Part of a small language model's weights: 19 layers, 7 heads of 64.
Each number is 128 + 32 x the weight over its row's rms, rounded and kept within 0 to 255. Layers, rows and columns count from 0. The size above them is the row's rms in percent of the matrix's.

# layer 16 MLP up, 1792x448, rms 0.0572, rows 1628-1655, columns 168-223
size [ 97 100  97 117  96 103 107  97  94  99 100 101  99  99  90  90  97  91  96 107 104 101  94 101  97 108  88 101]
[[114 112 111 102 179 136 100 115 137 115 158  91 138 102 166 162  97  85 158  78 104 143 128  73 184 187 112 116 132  94 175  54  81 133 111 148 143 128 119 122  98  79 102 101 129 126 131 187 193  94 115  74  72 112 132 131]
 [144 143 133 204 142  91 142 142 127 139 135 141 128  82 162 181 133 136 143 177 166 100 191  86 121 179 177 150 125 185 178  68 152 132 169 101 166 115 131 124 143  73  88  86 130 143  92 191 112 132  92 128 145 139  96 121]
 [161 129 143  88 129 118 166 214 129 122 117 146 124 146 178 151 157 115  97 102 176 101 116 108 124 143 171 109  99 132 104  72 164 168  94 134 117 162 109 104 130 156 154 118 153 103  94  59  96 168 111 170  97 132 135 148]
 [109 122 106 160 126 121 165 129 123  86 129 118 118  81 154 119 121 124 204 132 133 131 112 143 142 152 110 152 133 101 164 170 129 126 164  97 147 130  98  92 155 118 110 133 107 143 120 117 118 151 108 126 136  87 122 108]
 [ 49 138  74  70 126 121 110 139  93 135 209 130 120  88 124 116 115 126 177 167 165 115  97 106 128 167 152 147 141 151 160  89 179 141 127  68 138 115 137 162  91 121 188 148 134 154 124 132 186 122 120 112 139 113 191 110]
 [103 146 143  79 140 116 127 146 142 103 127 157 124  41 128 172 134 139 145  87 178  99 114  91  81 132 123 155  93 117 120 102  90 166 159  96 113 166 134 207 100  97 151 148 125 167 175 153 127 161 177 154 119 138 127 113]
 [101 100  84  90 152 109 170 159  72 132 138 162  90 135 191  91  94 137 165 182 135 114 119  66 101 160 139  93 150  78 181  95 149 128 126 202 119 172 104 163 140 111 142 119 102 139 181 172 100  73 143  89 124 138 154 118]
 [134 168 134 130 124  92  99 144 168 121 124 104  93  54  71  96 127 130 176 102 130 135 136 137 104 114 162 139  94  96 114 110 169 194  63 152 145 147  82 107 142 164  93  85 186 179  94 115 154 202 144 139  85 167 113 167]
 [138 140 124 126  57  84 141 194 120 104 163 133 106 140 147 142  69 115 167 105 122 129 122  83 137 131 143 183 118  91 144 102 159 105  73 115 145 134 136 168 148 135 203 133  83 147  97 151 160 115 160 161  70 177  99  77]
 [154 103 126 151 137 165 171 126  54 150 114 147 141 113 156 181 117 138 137 130 139  91 133 148 180 165 134 118 103 147 187  74 152 136 118 111  77 151 105 166  87 171 158 106 127 144  91 106 124 133  94 167 123 168 128  67]
 [ 95 135 123  84 136 142 133 174  99 167 139  98 107 136 132  89 163 129 145 197 112  38 105 142 120 126 115 153 145 167 173 112 184 115 108 117 116 102 122 182 101 189 156 144 140 154 167 144 141  92 127 152 191 113 119 102]
 [ 47 133 145 114 114  95 101 119 123 114 122 142 122 173  99 147 113 145 137 120 174 147 162 148  95 130 140 110  42  73 176 132 137 183 182 151 131 142 148 133  88 133  66 140 184 113 133 141 124 218 133 106  83 104 188 120]
 [125  82  92 139 109 186 141 123  93 111 111 133 113  99 169  84 122 139 186 135 180 150 155 154  75 118  77 129 126 158 169  93 169 127  76 140 142 142 160 121 100 130 167 109 118  67 156 180 170 139 137 131 107  94 116  94]
 [120 116 148 139 127 133 127  81 109 151  64 167 104 163 118 122 152 116 114 114 206  90 104 119 155 155 160 167 125 156 109  89 104 194  98 157 146  95  92 148 120 149 128 194 132 109  51 113  99 147 123 141  98 128 176 125]
 [152 178 188 139 107 118 158 127 159 132  21 170 123 121 127  70 114 105 202 107  85 143 109 118 147 111  62 150 152 146 151  82 205 160 123 121 171 118  91 126 150  96 125  98 174 150  44 121  71  98  81 121 176 126  83 104]
 [122 164 193 103 125  96  81 132 106  96  84 183  94 128 118 137  88 166 141 136 123 161  79 129 133 124 106 155 136 150 156  92 178 137 145 110 119 108 106 130  94 101 108 124 122 125 117 131 144 161 196 138 134 152 137 108]
 [ 67 156 136 111  93 100 125 116 146 216 121 146 120  77 154  64 164 151 135 205 113 136 139  84  82 131 131 111 166  86 169 158 142 151 100  80 119 155  51 166  66 128 124 142 157 146 131 157 190 186  91 157 159 100 125 153]
 [ 67  97 118 188 102 131 173 173 153  66 161 135 110  94 167 127 154 135 102 147 176 127 133 105  90 159  54 106 100 104 207  75 133 132 134  96 144 124 118  93 126 113 155 103 163 106 150  81 154 118 113 105 145 108  95 138]
 [126 102  79 148 117 133 104 100 115 143 141 123 144  35 124 166  89 163 150 125 123 140 103  84 100 174  89 145 149 107 168 160 122 167 122  85 145 102 103 124 138 103 103 174 118 164 160 146 157 216 175  49 143 124 164 141]
 [168 173 114  87 188 185 162 135 137  87  99 114 114  61 141 200  47 109 144 146 144 111 182 122 104 137 126 205  98 124 120 150 122 174 121  73 128  99 124 150 109  83 149 111 141 147 104 181 147 120 157 101 159 135 100 143]
 [148  73 134 133 155 163 137  92 181 110 128 194 115 148 161 194 137 127 109 103 107 130 106 189 159 141 143 169 120 126 128 130 135 120 140 162 133  68 117 151 130  64 204 133 191 160 124 113 137 187 117  92 165 134 142  84]
 [ 76 140 146  65 137 113  98 214 117 118 176 103 140 161 112 131 141 102 187 106 127 135 118 129  87 166 125  76 135 110 105 118 104 113 128 130  81 149 104  98 139  71 136 146 178 116  70 191 168 146 143 122  42 156 167 136]
 [ 60 119 138 157 155 108  75 114 163 119 166 189 112 147  57 125 172 103 130 170 146 129 100 185  90 101 120 118 128 184 138 163 166 155 123  96 132 145 135 111 154 195 104 133 179 110 150 155 157  97  60 133 151 112 183 161]
 [150 124 127 146 141 161 179 160 111 148 123 108 123  60 128 112 134 112  88 113 136  86  56 133  64  90  97 197  84 142 182 133 189 190 123 102 125 121  91 132 132 119 146  90 147 142  68  97 152 191 128 110  82 144 129 134]
 [ 89 154 125 126 157 140 171 102 120 133 165 103  93 152 105  97 126 144 119 141  97 149 145 106  54 158  87 141 103 137 123 135 170 169 138 175 122 197  95 104 121 157 115 161 154 148 136 126 121 155 132 152 147 113 122 136]
 [ 63 149 110 146 180 114 162 175 116 106 105 119 130  78 127 140 124  66 157 143 181  93 155  74 161 157  75 125 124 141 113 148 128 148  61  94 116 172 147 116 110 129 122  73 125  91 121 111 170 119 107 104 122 111 140  82]
 [129 110 113 145  65 143 153 117 137 154 146 140 125 160  76  92 129 131 122 157 132 115 125 163  96 133 146 167  53 129 105 148 126 172 158 117 159 120 169 159 154  88 111 123 154 134 140 123 124 126 166 120 148 105 140 150]
 [145 181 128 100 177 133 168 166 129 141 126 129 124  95 163 123 165 172 166 154 139 170 142 129 124 230 127 139 132  47 141 113 153 187 112 153 106 150  84 105 134  96 152 174 180 109  96 131 115 175 106  86 119 104 195 162]]
# layer 16 MLP down (transposed), 1792x448, rms 0.0403, rows 1628-1655, columns 168-223
size [ 96  96  92 107  95  97 102 105 102  92  99 103  98 106  90  92  95  96  98  99 105  92 102  94 101 104  94 105]
[[159 118  93  80 168 144 140 163 105 131 175  94 255 122 171 131 168 117 186 161 115 200 131 168 153 175 161  73 132 149 103 117 113 174 151 145 150 172 137 115 105 161 106  98 169 113 151 179 118 140  84 182 103 102 133 176]
 [ 93  55 216  89 108 105  87 144 129 107 151 106 193 102 137 110 108 108 121  95  97 128  95 133 173 123 146 150  65 110 140 166 133 126 121 169  66 147 117 146 166 129 137 147 146 137 148  26 150 149 138 128 135 111 166 155]
 [145 122 125 138 160 158 146  98 176 145 148 121 249 130 147  61 134  92 143 122 122 102 110 113 157 154 121 106 145  84 120 167 121 101 172 166 187  98 168 144 130 157 122 164 112 156 138   0 148 112  76 107 164 114 129 108]
 [165 148 154 148 133 111 147 103 133 123 146 153 129 151 150 141 101 134 142 119 141 136 108 144 112  80 134 171 113 140 111  76 134  73 139 160 121 153 148 130 118 164 137 109 196  30 116 154 117 162 130 103 170 138 105  61]
 [165 170  80 111 115 114 230 120 115 175 140 172 255 142 169 118 107  95 145 123 145 128 169 112 111 127  73 141  93  86 160 130  55 168 148 169 171 122 145 161 145 116 130 120 139 131 120 150 105 119 107  87 101 140 110  94]
 [159 151 157 107 105 134 130 160 122 133  73 138 212 123 136 157 101 101 108 150 124 136 145  63 134  75 122  86 106 130 148 139  99  97 138  81 182  72 130 102 160 111 133 123 151 153 165 181 186 147  99 120 126 118 116 162]
 [163 178 119 112 149 145  99  88 146 143 116 135 210 132 100 147 138 123 114 103 114 103 120 139  99 148 104 128 128 128 100 132 128  88 175 123 116 100 104  87 133 135 151  79 146 115 145 153 115  89  92 117 157 151  93 129]
 [162 118 100  96 113 117 101 117 132 133 161 182 116 117 142 104 147 111 126 125  86 116  69 142 196 142 108  80 128 127 153 129 199 144 142 142 103 153  70 112 179 126 140 163  59 166 161 123 171 168 126 159  60 141  78 139]
 [197  55 143  95 122 126 121 161 163 145 131  76 127 102 171 122 204 124 103 117  62 154 126 102 133 113 137 108 112 114 122  70 108 110 154 129  61 120 173  87 131 185 118 153  82 163 109 106  72 145 126 125 102 100 113 130]
 [ 61 197 131 128 136 134 148 141 153 152 143 221 255 131 139  61 127  38 180 136 111 119  65  84  69 149 133 149 171 128  85 125 164 131 142 111 146 158 153 158 140 170 133 143 162 154 118  47 114 173 130 142 122 135 106 119]
 [170  93 149 111 104 112 167 148 133  79 128 115  91  87 113 133 164 159 165 139 132 157 103 112  74 131 160 136 115 183  93 106 107 130  92 155 145 111  86 144 193 121 128 123 185  69 114  68 113 107  97 157 175 142 121 142]
 [166  91 145 116 106  81 200 133 162 132 142  95 220 171 206 119 176 138  66 153 104 137 104 154 124 135 155 100 104 135 152 119 118 170 146 160 178 126  69 120 100  68 160 150 109 113 172 119 114 157  77 120 118 151 130  96]
 [ 94 104 202  60 128 165 123 122 158 164 177 149 255 132  75 152 112 134  88 106  56 100 139 175  99 124 167 179 153 161  77 132 136 128 188 149 183 109 123  83 190 141 140 153 119 158 136 176  81 132  77 165 191 106 118 129]
 [124 160 103 135 156 139 108 146 103 155 113 151 255 106 136 162 181 126 165 139  58 103 122 117 181 177 117 103 138 171 140 181 127 132 190 149 115 142 132 157 147 126 120 145 194 127 142  36 211 131  60 149 162 113  55  82]
 [157 114  97 114 141 212 124 107 146 130 136 149 255 137 170 116 101 144 111 142 108 105 157 121 126  72 146 127 182 114 109 120 132 108 108 158 114  52 113 136 174 192 160 147 103 170 140  87 134 175 111 113  72 188 117 146]
 [152 118 147 200 189 178 143 177 144 121 170 106 183 159 179 133 146  63  56  91 137  40 184 102 141  84 137 142 111 132 150 117 102 183 120 140 110  93 113 134 148 186 158 127 129  71 141 147  89  83 105 114 113 100 121 137]
 [ 87 115 185 111 118 183 157 165 128 100  53 107 192 186  76 138 133 127 124  89 162 188  86 115  77 138 107 154 161 105 124 116 124 111 130 205 124 156 159  77 114 204 129 115 123 105 118 127 106 142 158 109 114 111 142 140]
 [191  70 102 123 146 153 141 163 159 164 142 112 255 127 147 146 137 110 119 117  63  97 110 137 110 157 124 103 115 119 140 118 103 120 109 139 171 129 134 152  95 191 114 181 113 114 157   0  89 144 144 124  94 139 119 147]
 [212 147 129 138 128 169 142  85 143 108 111 122 243 181 112  86 159 105 101 150 166 107 135 147 123 200 126 125 116 115 137 193 108 154  93 114 165  70 134  88 133 171  87  47 126 119 152 135 131 114 115 145 139 112  28 134]
 [126  94 165 164 137 155  98 155  42  96  71  91 157  83 105 193 181  91 107 153 147 111 125 125 144 142 165 103 132 104 116 148 144 155  80  89 102 102 129  94 117 109  94 130  52 171 102 150 115 138 156 129 120 118 132 118]
 [ 64  88 135 125 162 125 176 145 107 194 111 162 255 112 144 111 114 154  86 172 143 130 174 106 107 179 117 152 163 168 124 127  76  86 165 186 119  99 146 111 110  62 116 105 116  74 155  97 123  99 128 127 192  71 134 136]
 [156 122 176 123  73 116 158 123 153 146  96 120 255 114 152 114  90 150 142 144 121 139 122 106 115  92 150 170  95 205 165  85 139 105 113 156 129 104 108 172 106 122 132 116  99 135 131 157 111 169 133  98 125  82 118 150]
 [130 152 108  89 133 146 139 161  98 162 113  93 158 126 151 142 140 200 114 184 142 142  55 106  96 144 105 207 143 112 123 136 170 149 133 175  87  79 131 162  92  80  86 117 135 107 101 169 110 128 151 111 131 187 134  81]
 [107 106 149 105 153 108 115 145 148 122  88 137 255 142 102 142 124  90 160 135 127 146 136 146 162 143 160 188  77  89  91 113 119 113 127  88 136 147 140 167 127  78 112  98 129 112 135   0 115 149 105 142 136  99 130  74]
 [110 102  64 108 159  89 106 109 108 136 139 108  60 151 100 161 131 169 105 143 155  88 135 150  84 176 134 153  89 118 162 101 112 106  82 123 109 159 111  99 196 177 163  93 108 137 129 138 150 136  93 130  67 117 131  92]
 [189 117 120 112 124 156  95 117 111 126 127 119 209  95 133 180  89 169  63 124 140 103 151 109 134 141 148  95 145 102 122 112 140 255 110 148 155 123 118 102 128  53  64 167 117 112 133 137 162  95 140  91 154 158 165 107]
 [128 119 151 146 119  98  68 120 166 129 105 140 255 123 167 138 137 134 133 113 115 142  90 136 162 114 162  58 128 184 108 152 123 120 118 197 102 134 143 154 119 118 160 168 158 136 111  23  73  97 114 121 143 168 164 116]
 [ 85  95 130 121  95 158 114 126  65 145 104  81 196 130  96 164 143 127 129 159 148 165 100 135 165 157 168 155 159 121 122  81 111 120 146 108 151 187 188  97 136  95  82  97 124 142 152  66 103 178 127 129 151  75 168  86]]